config.toml
n_layer = 8
n_kv_head = 1
positions = "rope"
init_std_qkv = 0.0157
optimizer = "adam_variant"
lr = 0.000416
weight_decay = 0.17
schedule = "cos"
final_lr_fraction = 0.03
train_tokens = 509100000
steps = 7769
Each number is 128 + 24 x the weight over its row's rms, rounded and kept within 0 to 255. Layers, rows and columns count from 0. Numbers have three digits each. The size before them is the row's rms in percent of the matrix's.

# down: layer 5 MLP down (transposed), 2304x576, rms 0.0165, rows 1511-1610, columns 64-127
# up: layer 5 MLP up, 2304x576, rms 0.0243, rows 1512-1611, columns 64-127
down1511 098:117163114143110118144159102121160135128166173126136145138121137125132102132119155138135116116084138085100147120112104119126109091130137134157118137105166120132120130120105157136145159118127158
up1512 100:141130101125108116185136115164114147090130120128098169125190152121110142128116113109129154139119144162097094145104131158098170134138123123095132084150125120123146094128117099106145117078158141
down1512 097:169122100132159120077104140124180115108116126143101107160116125136135122131127140113164146122125151080128144102091138089162148119124161134138134145138125137124118142142145112127109120138094112
up1513 101:121072121091147128078136101099123153091145106154134124127116152116094128140109145097124192098173152132149160140101169154115093121108155126130144116119128163129077122133158098130146137099135155
down1513 109:123124136167124118160130149151144101191124147087145122129112104138121135132164142128127119142115117130133093121166095130148137155123088137146139125131126122137159149085116103101120120136149128
up1514 096:147102165166121101115119129116144161090150104121119142136144155114113152127129170110083170139112119134117137145127119132166155104132089123097104113099174134122114154123146162157114108099111105
down1514 090:127146120084147149141126148091076129138130161128175139148104122187110085102100080141134139101127113112105144112131143129150107096138126109103129146145090144090130081097118100094132153113110148
up1515 094:089115102132131152122140177119135120100111133141133159094069126127161135081155115109125128133116098147149124091141153125147119090146137099105115126128153151144173096141096145103159104124190121
down1515 093:125113116132113105155092130114143153141093115124120110160148130118110159123142129133108112138118129108122109130140118134114152156145092141174147101113115118147107122130166141147127116149100132
up1516 101:102117106138072112114149135151172139110164137133133136097129114144165116126145112121149180124105117116126173139131122107141106126137147075150099154158143129171136117121095100143128142151156138
down1516 104:134122096140182134113121140139120136162098145140125115138122154082145164142124165115104111130122093131131083151109128115097161126103084137131117106124132133131168104125112128118109127115127120
up1517 100:136112130211129077158145122119148138101122142156154112120175139169128189125130130121116152092116152095109169156164117123138165158147144070108116149167141104133164103094162153121126157164123150
down1517 112:130157103077138102122156146162112154167158137102109118120142105123174049092127145106176087131136048171157088123098143147097115119120102140100126122141151142127130115124114120130103088083149133
up1518 103:106090158080130130130162102150105122100146129138119126133098159151110142082120120131137178123136157104125143156106160134149128088123124128142129129087166121092125124134152147153161114067150139
down1518 109:129143158171170122102131133137121169158111145118118095106144126083141108122106157108083117135121115146079109122114080109140155129104090129109182134133089129130130126116130102118116070175116196
up1519 100:113103167178155134116145116127175113150141129149151163118168125149132149068166148156084108107110112131100138154083136132129115104186156085149156118132131136134105135134114128135122130126135159
down1519 098:132118111113134163152111136139128147153148131082133110122141128091121146098126120107104133098137174139116078131157110134128147155131118119103167130123120129137107109133126104123132122116132094
up1520 100:093116128137136147165121103126114135106119138109134139133145109141138094133151162142093137136098159181078105110172123155097131108141169154087109112129152163120133105140118136130129110128143099
down1520 099:132138112113146132098157160123140131164120152097152124162116086084158168126096086168133101123127129130144141157109119130096142136136102087119162093147151124108123148142106119112162129132145133
up1521 113:112050152110102122089141132123172121134105148183094113149149162120093167132136153133130141123134129111095109172142173099132183133118102115151118143191166125143138096137119140136082140115113162
down1521 114:100156154152107099156124125118129118124136137119149134106097143155091134128113140095122102126127115119137112119139112112085123146152173130171145140119119139147093142138156165128123104113114117
up1522 100:099108162138141102116156092139151135125109094096146170120171124101114135104156151130100160160121122121132152147159118100144118094093137108083133131129155165088122130166105163115117113144183151
down1522 105:137117107112129153112122143111126140138145119134102127121139067093154124129109105125150146115119137129125107124185117121133137105144114135130132129154135117131139133116115105119129122100118149
up1523 100:126164160119158087123160150127138140185107099085179097130134144136146107134125092107110165100134127139124156139120075117105111129093170082131149103157160144145116140155111097131143132159127137
down1523 097:118132115114091110177116116107154063072138103095140154101119112111129148168153161160119147089153096089143135118152153138147137120170109170120140153105160111176091111108163163107121133089126138
up1524 110:081130127145085157108106116104166106137111154120109158136165124127181143134193147086089159146124156140136121137081125068128161145134150102099132121144144130115132113148150072087085168122125146
down1524 125:117137153095134146137105088113170135135167148105104140133121132118131130143139141151123123111088120116135121155098132089175107137124121093142173155149150171118142100117120152121143124148133156
up1525 098:117134128150130123146174115163115105159124088123109112084129147164179119124128148124105155122083134145123121164116101129098132143155152076116141091140121155135172147114139075149095104166163120
down1525 107:109129141120143119120125136103140130129103125122152152140139124118105147101116105162148111124175146095139111111135114119160087139080137133125101175117129153134134110121119134113131169111104118
up1526 096:129129135087129143119111128180122183189106108125126123130160137118145130117116110120166137103131085144131142141154150140145138110087128127112125136136154123130111132140155114161147130124122177
down1526 096:125135132158123096171131124125152127136114146112087140142136110129135137102136145130131111135146137142100161115157087092087118116112133111120108129123099129135131132122121114142093192112128101
up1527 102:114140125150153092198121116117134157121138166141116168149132112099087172110137139099128141121119123157123157126154096138141162140161138151100097137098142158126132122120130144123166150116144109
down1527 108:174117110148107138103116135142130132119111091172184101117163167120140125115101105142120158098115117103126107141120117097145134120141110096134105161113089138129080109098127123132134141145111181
up1528 110:148107133173188137121135114167145127126116130123131157131137101176141177103157050108154139155140106167119135088128132113151162126163108130099128133145157109128151126118112139120142159140151113
down1528 116:188109149153110097137140126116118092126154118157081121110126158154162144160102118125104138097150131118135115140100127112096088115101134124145129138136105116130132161122128125104084153141109129
up1529 102:154126109165135170096106120107126154142154105092128124101121103121157150130114133122131126148065158150095150138089157152146085113087167093121124091133124150132106179117111126094111103127118124
down1529 114:084141140118140112165146115142139102144083115109105135118128162137131105099171114144139160093159150133119130094152114126107147138126130125148112125148108129124140104202163151132151156140110132
up1530 096:127123105113097132125151159103125135114144129160127130092175152128142130103098096136120118110129136112188085127133134143139165088146139145123127112153118131142103129138129121143146110129117099
down1530 092:124112149130127120128106149154136139157144150120121114146102092116132151144149135133143123123095149185081140112080134108160127154101129103155115136106136171125130103159110110148100123143096171
up1531 074:110120121129141124099156124152157130123154146070104106120132141109112166142159093106171111139104098136131173115147113138123109115113117076061133145148135160086097131132135121112122161148107148
down1531 107:149100133143167105120163115165145153176128118124118164104157134119129147120169074110119134150099124145124119121100120107099157109134118112110155107156133152094105101099116133074120146152137173
up1532 102:117123124119116106141156133138127143108151086125149100134122107121146138128113120144121127110168137109165152145123132132149106105131139105112079136169151175129110128132139104093147143100150133
down1532 098:172126129115093158134099109082134152102144127124108186148109084132133105090128131118154126150096135106127112111082117095114145106109133092159135121120119134125148141124126104141131104125140115
up1533 093:118120100122144089113174141135141135113091150146184138130122128118104114142092093169110175144140110095157125159121116157161156171152176111073118150155135168119131142145138090176126137089147153
down1533 098:135112118149103109122107113150110108143164150124084101109145164105100143153156120126104113097142108203105158123124123122098131146102097130199125139101114112127109140070108123122132084137128143
up1534 092:130145137149102127134167149171141081180154117085138119116164131120094089130133090132114110132093120140141074186141080110125153150138129146067141149151087177151111115162106118129133114121090142
down1534 091:149104110143130140154126127144153126104120101138138126110120125128159189168134114115168115101134155138097140122095165149101145117156074084181103137091136120139118145127145152142098133172124132
up1535 096:095138153159158114146104143124097136141157158127156140162116128150087139182144065081151101121103118146179085120149128132143171062109116139112178123135148115107120154119182122135121127176125160
down1535 096:123101119110149159094132059122117141134133123082102131101144115119115123139140130144145149089142128168102098135109143154093161107154155070178154138153107131196108153113081115125129149094157138
up1536 097:155142132164172153145145107137079170128124123100113113080130132150145154075140140134094149125147140144085137121147121067111132163141156108140138130146148140114093136152108110098144108110131124
down1536 091:137149145121132108123132121136159106102122090131146103156137099113123149096116126101113141103158118153143148130168145092101119100131113078163135109108115134149141095170138119143129137114131134
up1537 092:156117145108133125096097129156149088131166162137133134169175121125090144172134097135098123118128135156111127182177103112120143123134134143163134104149125108138139107176111139127077105160142111
down1537 083:088130118123145131108147121155134134086116090132126117102101122163118102157110127157118108142125087123074123105090141152106140148146134113168165152130121136126124123103126101149147114150124108
up1538 110:142124100154139072132136114109119125134124141157116116103128115113114124105159139122151177111118163141126160110164100091097104092193120084084139144110120160146133133133118111106105104142133126
down1538 111:122110136117147105161165158094142146158132096080128141114118137147098092116102135112165101173142102104162083145088114183156156140104139105126068144129137155139122126137103099140110136130167114
up1539 094:152141143112139119160111135063122109084168168167132136129154134121110138146182128145182122160131149126118132118161092151134138157108084115149172148171167167113129109113106122109134102148145120
down1539 088:152143136184118138155119146100147162163155125110151134103098111136115123150128125107117121131086108072175099123142139141139148091122130092141080123110150146092110147147125116108116129102164159
up1540 095:115102133156144143114153148117125153127117152123129143143148159093144132143143093089073094097140147121148131223139088079133170124199176099110132108129112135122138117125142113101112140153126143
down1540 094:142160133107118136158074112153146119134166130167106119132131076115132123119127157128125188157096101120121120078104158180087119122091109129126081150147134111112105161089115150166145130085133141
up1541 096:147127161127122102121097125129127128118159151144107127122139132154142139075134125108135130138118144114090122118132103127146133097118136150146118138152134108085094122103152152127115095136168098
down1541 089:146169119117124134111110116108150136133111146130145133091107161100119139150104082127141146145118126148123132118151140131125117142129105110113126110092130135185162100150109168134116114173102136
up1542 102:148073114121074138155123124123119120106108096154112144134116129126087176134097134126125116123134161145111085101141140158124145104120152132126112131144144122113130123170089156106108164116153158
down1542 097:089132146165167147108127137144088115144138167129137125173097130154145104173127152127139156141148104112149153158103107122133140098062093121172141129098100174080134131151093119152097157159151138
up1543 102:167083088130137118095127100175140141148112159162111145193135172086161150114142118105162114106121153121122101124120122141114136110075140138129147079156099128116097059115147122121076149133097102
down1543 098:083091124108127128101082095124123157102117107059101127139130116087111132094116105161142138141154149130119117143128104117120118124101117120138101139155123125119125127112115152109166149108188118
up1544 102:145125105137147177136144119156142164137125172145156135117162154118153137109115113142133117150138104151106139077091098112121120184113089123147142151173131130105147113136128154143154122122160135
down1544 104:166113145126114109106099122153096147122071104155116099109093157128145129075131157135140116107149130123151138142100173145129118086147186152103084103086098133149127094110148142115151109147146097
up1545 105:159097123135147115086128075179130124123139115138134156102132122112114097147139109154154176126125143108165132115121105137129124100128096092106127110120165173136143118090109153142129074129136142
down1545 116:151117109122163150148164119093148157137087134128098166113119150128144127110130090098145131107154143126103143186105135129082122144155125145127081121141117111137124125152133111127147172090168130
up1546 084:129141139131140140054156157100183127164155111102150130130135166101138125133135137109100148143122131122142120121109134121153139155109128126146136098195123134133168112108132103130140139144092123
down1546 071:118115155151125153136148109127103141126096130164145092115133108158142137172129113138093104148162143111120127144145107176097170135120119096110134122136103116129072124126107129137124156093097154
up1547 099:176123144117147145134105119115137117127119133118126147096109192128141151186147140128151123104119079156156129136140132157124140128147071130156097099130113133122126097097143079075160104134127165
down1547 097:103137139159149136128107136130160144104121160119135145122199089138140125126129113157140104172163157097113125107114134143126139159094151144116160129146146127139138104118080153181092111130090104
up1548 102:100154116145148112131135110104111120159163083079140122126120140109124127146129116106150116141102109136152137165081102136114120147167142065067162106106137168098143100125119086098127086161152154
down1548 114:122142130157130135149113193085137103157120135162113146195131137129107103151126109116078106137145102114108087113118107114114145144150090153143117143120083136119143081124142152102106161094096106
up1549 118:136114131131157142118117102182153157122118112085154122184143163116134130163133114126135151125120132115095177107152133114136130078094133118127117128076150118086108119145106120125117151119174095
down1549 118:099141165125100161106117107152091119127160099161122126107100154077098118103117080147139129107112125122136170125118133132104113107117129151126143093119155103141107133111146134156122116087178107
up1550 095:148076121124104079162156176145124161164125129115125149138152148132150145176133130075082103115149134125094167147131118100126167116119125109153123070155170156117139151140120123124130136115146151
down1550 089:121187162123131111149165088109174122093101132129127128115129137142102147102147089150118153098107129127147138105089115122133086126137135129126124108129117091118096111158117177139131156113097079
up1551 110:129122122136146112091140126149146138131127142090083134136171179104134092120137114135158097116145103085119130120123096137109109096127123152124102137110167133159173137090118157079120116173123131
down1551 111:130123134116150154155103124107125146145160134137127123146139142130137083174140135109142151129154111149127119088140123106140157140165121156141135125143123178086104139091121140113166124147172141
up1552 108:146105100163133106113125144166185112113160095157143142156141178180155105158125107127093126119082099123096164147116153126105123155120119114091125097137178121095097117090119150144117103151099122
down1552 116:106156138113156163171155134118105190104094130111172100109156126138147169145149133109143117127173149126130109161110156086137152119117118154129150145155119116151108133141171101126131135162183137
up1553 089:131122127161091142152135119138100102122135103130096146122125118120128146133097136135096138112119110126135137091172118111149183141132101183124136132132187103097109109134066123175178161117138142
down1553 081:104159162168158108178155116143100121146081137133143125097161126158122124143093070121173109155168142144111156083123131159106096142120099132146131130106107144158159092131145109115087200094112180
up1554 100:125147108110165116147109112148121130089117175118089140096082093147116162114139093108120129141103123141101144127145127150139142120115160128128151125144141129129147119112165160089111103182122129
down1554 104:131105131121102128101142105108143125155148120153142181138129156127123154123117118136200104111129127125163106129137079150115124110178129150183132131107168099130118164105122092126100121137108114
up1555 098:125143100157152092145178130092163140109109116139147103130149125142150109164180136138099125131150132154108144139149115197093095082108127128161164035167137131121111108144143118144107161108122143
down1555 103:081138139157168099085112107125075148098133096134130119119123136103109131109081111151112124098126105128125131090147093072152137165114106116085132197136170131121165114084162085114157090115085133
up1556 101:118157150122094118075126075202120132137107156102110165115153091137119123126141147143090105103097128155153130148128156079137158107136108118141161166125131156138113108097146151115160120161105155
down1556 117:121112115169108092121087148112143124105108096123140100145135168154114141090123149110092117135145111159136070137144117148117121128143083145137124146136111106139126102130115121112166137088160117
up1557 091:115149117117118116142073134152135127135127138163088140118102144127162101158150107147132089133059120131134130091093134106136149080082106143086100108118122133134101117105139143135104178132129102
down1557 084:181139165142144157139114137103100142139121109106168151134089103109117139125110123137144161134090125108124202124137086144156114140148119103157150155166113116098131145093104105123145093121120159
up1558 112:110112162132147117134102157183146154159172155123129156098121115122113114176173096125162131137120126119108138162169140129152148132179089123097130133119144144107169108120080130111142163153142094
down1558 130:143118133110118159125086165185102133117108115111133087105138140129116124126135117142107117094081113100102081104165163110123124145131115134158168124136140125158120110116113113132141123153131136
up1559 103:118123169138099126112134114178124157152117091165145149119125121108144123140139122115153112160082160113185143132114159129146140148159122098129118138152182128140162092120182080129137108106119134
down1559 109:119120128147161110128099099083129111114129140110107130134140124153143129126140133153123104127158121087090080141129108097112163107142135135113118123103147150178098112143121157133123117129132103
up1560 096:145136128099144103124145128162138148138137135142074122110107153148150102132110071123188127155136069131142097131146143123113107116127098161128132141102160119134141100099096118094158132148144153
down1560 089:120134149170129181158138122120116132133115111108140119115144109113134163116133116135111133115165119107120120113096106139098182126137147111104158089112104120155157186122113135164149144103122094
up1561 098:137129138120150140153117163123153143142177105074099146131100152117149131120161129163137127119132115171135111128097095100102128134111095142125160107109163148143073123115108097134121132149120137
down1561 091:146122105115133097120131128076127122134175134143111134119155095161114100101117118136147176124089120162145144127111156188145076124145158113083117149075120134124134137125122155152132119105137122
up1562 093:114135116127136135112131121104123107125150131123100117136134126147122130158124120103157167169158117101155150136166082100177154123117129143104109123166156105081153095125143126166165099146181152
down1562 090:135125087126170093151090136106153145151119135140098149151120110122148164102126143159123104089142148176133138136084162132165128145094090142188143145112130131164098127093111146119088127123111124
up1563 113:157131083170115104122147113137153111152114105107130117155172135099148099175135088129092119126121134118133143129146121091071162144148126138109164098114122135116128081116122174079144144184134137
down1563 126:118139149097118101125158101126109137105195109136133106123140153114108122137167166091114161133138132125161111171112193151127111141160106110088141128139126125126130136127097113135120114126160138
up1564 101:116119137165117134113162149101114149152136124112122136148135122134154153107127149047154077149141114164175147144125146132104165107105137113079115155113153128076110133139136124134178144154169104
down1564 095:116118124120133102105123089146142106108140111135137130113147099130122102112160118174082164112114137134111133152168121112162152156135130149157147148104104142132133125136155136082137121150155105
up1565 098:141085108109135130101084117137199096107125154123090135103110140125137166134139143114151160153117103112141099094120106135132137144111120121117121177168129168107097107118096154141100105171141155
down1565 093:143107121131157129094144119126119110159159123132129126134135107127142108096139127124096082128126111153143129107163154093087099139165136104139154127133088111132162185114105120128117154128153127
up1566 098:145146151119175113100111090087165121095129125145107158143109160186156139116114162135131128140095120135084094062125166093138126099117142126153112096105115128158096118102140122150143122115126136
down1566 095:113155134117067108102111152121163124133129128165111097150081151106158119118128097133109120126163098146143136133096105168142097150144156110142113119161105104128155126118150125077114168152103141
up1567 096:118094175118133171119142131141110124147181100161126157108087142118171097164194141137113092146093113126147174112118137128097126142111128132131115107156145127071117164144086124138154104112127128
down1567 095:090156145104147136087095084091094129133116092107172136147134132154088174121100111118126122141169135112151109156130124127135115074152127149121163163136093150126124130138105140129130160110139149
up1568 103:145127128102139102138151115136097113160115169128139151137142147121150100076138117104106104107147121150151138156130127153135141081143130145124094132137095112112100152142123082150144103154129120
down1568 109:146119148154138146116150123133115123140127128156118122136139130111163132148108123097130113137145135067096073116117114118120116116171136092153130083161145100142150140149131109138121139090137146
up1569 106:083136102163159145133148081133129140155118179158121152145107081164137109131114116131095099100130146153124140137124116088139143090128147115153172120125112113117119106149108117085077165157131180
down1569 110:156147109120140159099087165139119096146133143134140133173154171113122140141112099145131157098075128140141100141115135160120168094089138105138125106139076095164134113130128134137135140126157129
up1570 096:141130158145104163174112135129108087088129119121116178077111169102133139126108111095135146196140133127166112134090124107084150119157118092135109127112144130148095115118152127120156130128188119
down1570 094:110172136128173101126091116110144127121120117158123140130128125167135124086157144138199114120096130112136129161149138100138121123098132137092113177141138094091134138119067143100134144143124139
up1571 092:190102153143143147118110127113129164179133143122098117133125134137203122134131099137171135117143166157098153113119132103093111097120134136174140089094126146083117119067156094116127179103117165
down1571 094:115130117115101100124138160137120060093099149079164117167104176091094094126093132118143142129136125130145072112113104130126140113128145098092122137131148109157107121151098147175109081139153132
up1572 101:133137158075125127087133116177142110086144153139145180146118149127124157145147109128153179134143128132101153162092142115127126115145157090081139111144098145124172154114147141163126134127178144
down1572 113:117147114115157141165166168146119101117122168091098111113104122097131169099150102105126126124116117137098090134150109172158121150147138107103115107126154142118135113102085127113100135122187127
up1573 097:087119141130149146099120106130163105116097150084127162190140147128127128140184116141126126137138111147134102152087116086129094097151111160150135128096126152104102116130148105147177106126104157
down1573 100:121099152120103109098130149132137109132172137164142120093097124159147105122145118130146137121099118113130157115168153173154137123092119127125084152169118170125149137133145169133101152135137133
up1574 093:106142098142088139123130133118109155175130105142108143122147106121119135108145130085078119141113126196169125168090114076107135150151138122114097122152097109126121143122147121108170100151109119
down1574 085:126096133072178155086141121116110088139096168130134109123134088141138166114128168163146108142175108078115114129139110152158123119115143152161101124101165118124105120154123117153159181134117127
up1575 095:162110129127122127126119102100136138096159137116134135137115136106122141140156151139102104146103108088104109167128071152119146108098161110142126131139129142101194173146094150095143145098181116
down1575 094:072133128123139127122095141144122102131174124178091129091164111159143111111124116127137125157144158135146141100146180133166112119124133081121150103135117156154106084126163105126129076113173136
up1576 107:135099135160137113150134072154149149195131101107157120159170142159125137123097119108175172132146155086067087115143149086132134088159162134140138122053130128127116097101142171153144138118158115
down1576 100:148154127147114122130124099147089078144130110149161144130101119112127166127141117127139101112107117157138151147084154103151094156149088108099133105137093118130197185108114107100076075153142117
up1577 112:127144099125147135096123110180133150176162142141132154070139126112162118169166128138198122134094117127142103134142111105094101114157091120139144117098174154156138126071161173110127161128133133
down1577 135:157090149135144151099156136119115108112107095083118108107116143125138086063153105094114131095143103138130124127119116139093116137176151097183157122127164121133120107128082144140104145104120104
up1578 102:129081125140125116162125136155100123167158132133136136125168161149155093152126078116106122091126117150111130122177137128133166146131111135149125109106138108114147123151123139106144103154125110
down1578 100:123105129115162149109209094131127127110129109123105081110085139125129162125144136139138106127112114153126141101148136093071156152132143098111155161202112134167128098102142119113139103101163088
up1579 095:179101145163104113130127146145093165114105172138135108137111105101105130136131107105140131131121119125107153186136093120103134093115125120102143121131128119130093109110116135150162148111129116
down1579 100:106098153130115106112090137140134097177168122120086189092151119148113132130104128143082102135154151091097116133146142109156144150130122108121127101161130120141188099107128145085119131104131162
up1580 097:112116093145139150137126126127100112157076073121095110170167127142156116159147142123122131139124151099159125115151162087168142136152143127092154142141163149127157180144122140135108127153131124
down1580 092:129150130145110131168104125100188153152171124099124102098154100134128121095141097126142103105082112143071111143130123119092124148104109131162130122189127106108107112077143092118135164087107126
up1581 097:093115101103102105116113129134149135111100145137104137095106120087126061123149157134115100138143118159141113094148118122150142136103111148156116082140160177144107104132109098123103150098092132
down1581 089:144158155103144126144138093103130144133130107128150149163133081112106204106109118147103146113098098132157126148132173130101125173107149102092125119114144138117156142125091105114137140148086126
up1582 127:139142105058143097073119116164142126148159130133125115133128115124123155128140157183135191175145139096124152145115108142136130129107114102108129106121138174122153149111103141130094116117150109
down1582 103:137119121153119106081132120155154119171140156128088131130127098143123139152089134131129126120137156107151131151140119126146127151132128125160158130122126124115141125123098131177124140149112106
up1583 098:118048151133119153156124143118152105107099126138142145164140167136121120138155148073138066177140142147138151136074137145123136106062110133120101155131088107168138106139084133110085152178159145
down1583 092:150202165148089091136121125127103134155114140146124145125118110128145136124113165173117164117140150124144116121126109162139091152183079154159124089132145149065144101101127149150150107123156140
up1584 097:109043106122143138098141133153139100109148137154134112097062130068132147128119104077111106158101102152125100109115119134134106078134120108145146101157127108155124124133155120095150139127113146
down1584 099:108120096111123146155106069128140134191121134150100167135127140125162114095102112152117163155118083115123106182106112125147124132146094157159132145132114134101153151079096111100125144145103132
up1585 103:146140133106148143105125096104145127108123174179105115106168146119093118135122149127129167147140193114107091119145124172142150131112148055136154193153097149132123108092125144134102160146164134
down1585 106:154109126088151108106141120102163105167110074154107164164110122139156128132129077116137113095110111094132125100130100125143089134136137123134095124145178150143145140151098109091137114149120114
up1586 096:161092110147136121100149124114176106084125129111111116105121133116107111087133087137114144153110074132072153105157134179123088123123157099131164076099150119140111109120128153100144128088130158
down1586 105:122183089150116129124183139099141131147124128126103136147166113098124126115140136082132122129137112082150064134134128075127177142120113141086136144129147130146149112101126128122097134170129103
up1587 097:146121116086147125127068124125127134138120158157065166146120144101137132118172151132095120133107113141105089107114102108108139130160138102132128152106100098119124087136099073146105114096143158
down1587 087:111113163176114105138147110138142168142127110114136149160132105156082126126114139141132119115154143130150156163169086147125173109117130165161089143120100123143120108141159134115140129162110117
up1588 096:075104108089099144126118154129099114099160121150139094163162150162115130103170100111116137106136208133148147165115121137109144088148175126126107122131099141138130111149126118166157157151161093
down1588 107:125122145151103100130133151111132166117097138129119109126115117120155147154161120110160131130101093127136111088140089122129181080123132132102123106159146122105139123117098108121101131093149112
up1589 100:127133153147116144157172160119124090126093140133126076115162120187111140121152118134132110100148137157115116084080117155079115107151084090132097105152116153110132082171072157108092163101115111
down1589 102:108187095142135156104103107115139143100115165140147138104122162120148120111129118167123166129118139148108167168128103145154061102154163158113125084110093166130099099103136158149140148135128138
up1590 104:125181099117133134133127084165102158129147124163127145089094167133140117155149144154186138176130094132106166131112087170150131149121123147129133127110142159174100148143133120116131144140143133
down1590 100:126094107139128128102108143079164128096138127133111126154105177129140129135097115123097138109104097131101084149114124116123146099169122126138117173105109156143103097119150133107167122166147147
up1591 102:116177120135119155149134141125120141113132134140157144093098122128056131107106118148156139129133131126145161136116101115133138112106140126120142176112090143107096152152154144107112150139136180
down1591 109:144124128167157138120145125147162152129124061105121118100177164082137130094118120114134121101122139165096128089165112128102147125156143114159157131092122134143145157140136157126109154119128087
up1592 097:126124142112142130142133152166111100105152092083132120131130104140156128121156137133088104116139110107126175173135148124104138109082150084133117137119111170150165108107133141088122165167165120
down1592 090:200149114142156094098145099114122156153148119142138120090142116123100140122094093108142183137058137110129121131084152149098123148149087118130133108100148173120086136126100157170119116088137111
up1593 105:124151165108134143117133098194124163140121148128105167101087135102140158141140119117134103136130159110175143082085155141143135113115119110119110137109082117112110140112127126144135114125108108
down1593 091:116119135142122128108091182152097120131161071121144104117123069148147122135126100139121123133127156135104151135133065119158117138145154128111137082151151133137189136133120134132138136098119103
up1594 126:141139130121119114087128100160116167166179088118124117130116111121141133121110142179119138126102141093097134140120114113145139136115163135121134140146139134094136126122099147097102111109077129
down1594 109:097156114128096142099130110121124121102131154145121117119098145142123142131115148165111122139116158120163111167141137139134119134150124100169179131154146158124154129146140112165155097110102137
up1595 098:103116144144119125159140156096145148144142113153110148093124110145111145134147123128099109132130134120136100107159066103110134107132140103162164106162108111122125115083132142142096122132123151
down1595 102:154123142083158156113123135112108165150148163159157129116081102136153158136129122133133152134125121131184121102117129172162143115145092138115125171139113113127099174166117104152158131160124147
up1596 103:122126148116121105089149113119113137184146125151139135115123113131136118112099110135116176146180117131132157122151126127117157092155115111146143114101165180130112089134109132142134179106152154
down1596 107:152115103099139114167115132113142106139115150166168139091114147170105109163106112117157104153127118135108150129119121135134103143071128165121143096103104141149105134120134106097119139136097143
up1597 097:144140115143120165105138112177153130133100117111145145080145132134134101117154114106068111125117117144135079152108151131132119128107142094113112083152150136095103153145146176101131157137150125
down1597 100:087131177070112120120165126125083100127108180146121135141106090149106122127120113115155090119112143128146177099120097131120153110143112151148132154174119126096118141155095095160153148114100166
up1598 098:085156144099144123123142155104130181167137120123084146099105114130122125108118103119200143153081148145136108104108119115157169122123091151108091148112148141132123145112102120136151148136127155
down1598 106:144143107150107150110128152123127103100151112140161108176165152137120116112083144144075138119164123124099138162150117131085092097138143119134140144133122100117136122128148147121118115133172134
up1599 097:161151122142145079116125138146117147129115095135149118113155138133119109162203090108183158118102135171151128128144152128148169106093093120130162163147158129119151107154161115119161138150106133
down1599 103:121127112140138166166167089119133136108169127125126142113130140145110125098103128144132110111107122152116129106108109094111134125136128124132091108112109117119122153097125134138103077122087151
up1600 102:105087122124121182099128136141123111088126148139081127085113190115124129091099128126134143153126118111133072144092137139089158143116125137116111064136143138113136124124168159119086130124140123
down1600 102:126135103169132083167162095094137122137105130124084133119133117175131131102177121099133151158119176113120182135161147117143138152119198119135124104125159099146135083118108138125111125162135112
up1601 101:112191169133174097136149106111128183145115156127140110106138169117143095098184119122180139098131122146121122083138085111061129135107154118106113124108126146138107108146131114127125165124113111
down1601 093:130121122120134122116148118163093129116152091135146121129118118124107125175121133146123106153150158138133133102122128136118135143105141104164148130098119105078160087102107137147113101135158118
up1602 099:122139162124144134147142107125138147125114145185127142148115151082163102139162093159147151194117102146148112120131094112108144103148122152105118149115104113134140169128095127115144169158146156
down1602 100:103131137125131125135145120169098099133122118133154178127168151133127136087176117111108157112129165173086143121125125140122141124098127147118102133156098092123121142110122156143180108093106095
up1603 097:135110147096128114130132128176161129135133136166109139122116118120141128172117118110080142140100163149192104110119128168107143143146102145131126109150116153108119131125131153105116103121134160
down1603 089:160184101092139136103139146125130117148109132112139118107122107175148165060130103138156078122120119111118145146104152098134143149111138139091138197138148119165122117128102103116110177106103126
up1604 100:143131093105135139120150130116132132151164097092098116092141148113148151140116105145073127097139098127108141116143160103090169130143152093130113126113138170128117075115149129131106164191158107
down1604 103:132133153147099139121122144110132138069189119163118117144115113124092134119114116117155175143121142152127102142133105141131124110112151133129065152117154126143167153123109155145162130113105109
up1605 103:134090079071149112076131091133141138107140138147127123105138127124136112104122150104131104133128126147150130132076103166129144119142146091109153122131125188115118116102125090115097104125133180
down1605 106:116132159132106167164143185131090088149103159129138149114156131126089160118125096110115148136102095161110117100116111106101097133126109143141125142080103131113129112134132137124139082107135106
up1606 103:101114126131148126119111136075115118166131123111133133122114122113096140182139105145127172170107170099182132115121095105142119090157106104134154112146106148102102079122105148150140131081137125
down1606 105:113147120139129126130118158155114154101101117146117161105143125119125163120142110125147148099116111135158134112113165130135141121116140154074135124143104153148144142147170115149142093137138129
up1607 071:100092122152160118147151128148117153169087143139124149116132121112133182151140095118116164154132145124147133106120100112100117127128149092119154104153096141139112064135139131131099152128142144
down1607 108:148117133152161123116161112168118144187130122117119163113156140127126139130169090102109142165121127124130128128099105098099155106146108106108151094157138151112094100110127120079126139155130168
up1608 098:080103135165153092087159163131131103145172167110115129096130162107122126068153101118150154097127103085134092109107050116123148115158114125109133146126119170119111092154121124040086118133085128
down1608 101:135134064165088139126128127142137132113155125129103112141133110167143128130114147131126169148155107144085168130121116107127121120124108136144171103099118119149113116161136090152128184138126133
up1609 096:168141143118148113123112139132134090065178142128134118163147147160144144158163126132133132106120126154133145083133091131141147108129110134150138127139115141137156130132122131099086123146115114
down1609 093:095087142124122109072167115127166152139086107111137107107141134119157155147129105136113097129134117112135159133093155155128127150115084113136136116131106127132120102122149088146099122177148158
up1610 095:084134116081125108145139089109151146081114162119088178127115120143113124147131163140138159114143135129094135144149094114124173151106102166134101115143200146129091121147122149147085112139123087
down1610 101:145111179120122116142128128138143086193138147093149109165167111145145125101094114129135123158168117142141136135150148132163108115131132141160140170126102123085091147105096120076128161148108118
up1611 086:131123139134111085120135103101176101135142107093110148098082089129130116131141132113189154117117159141155114111155110096108146138115159140186151141118125104136140124105131120123101136138184122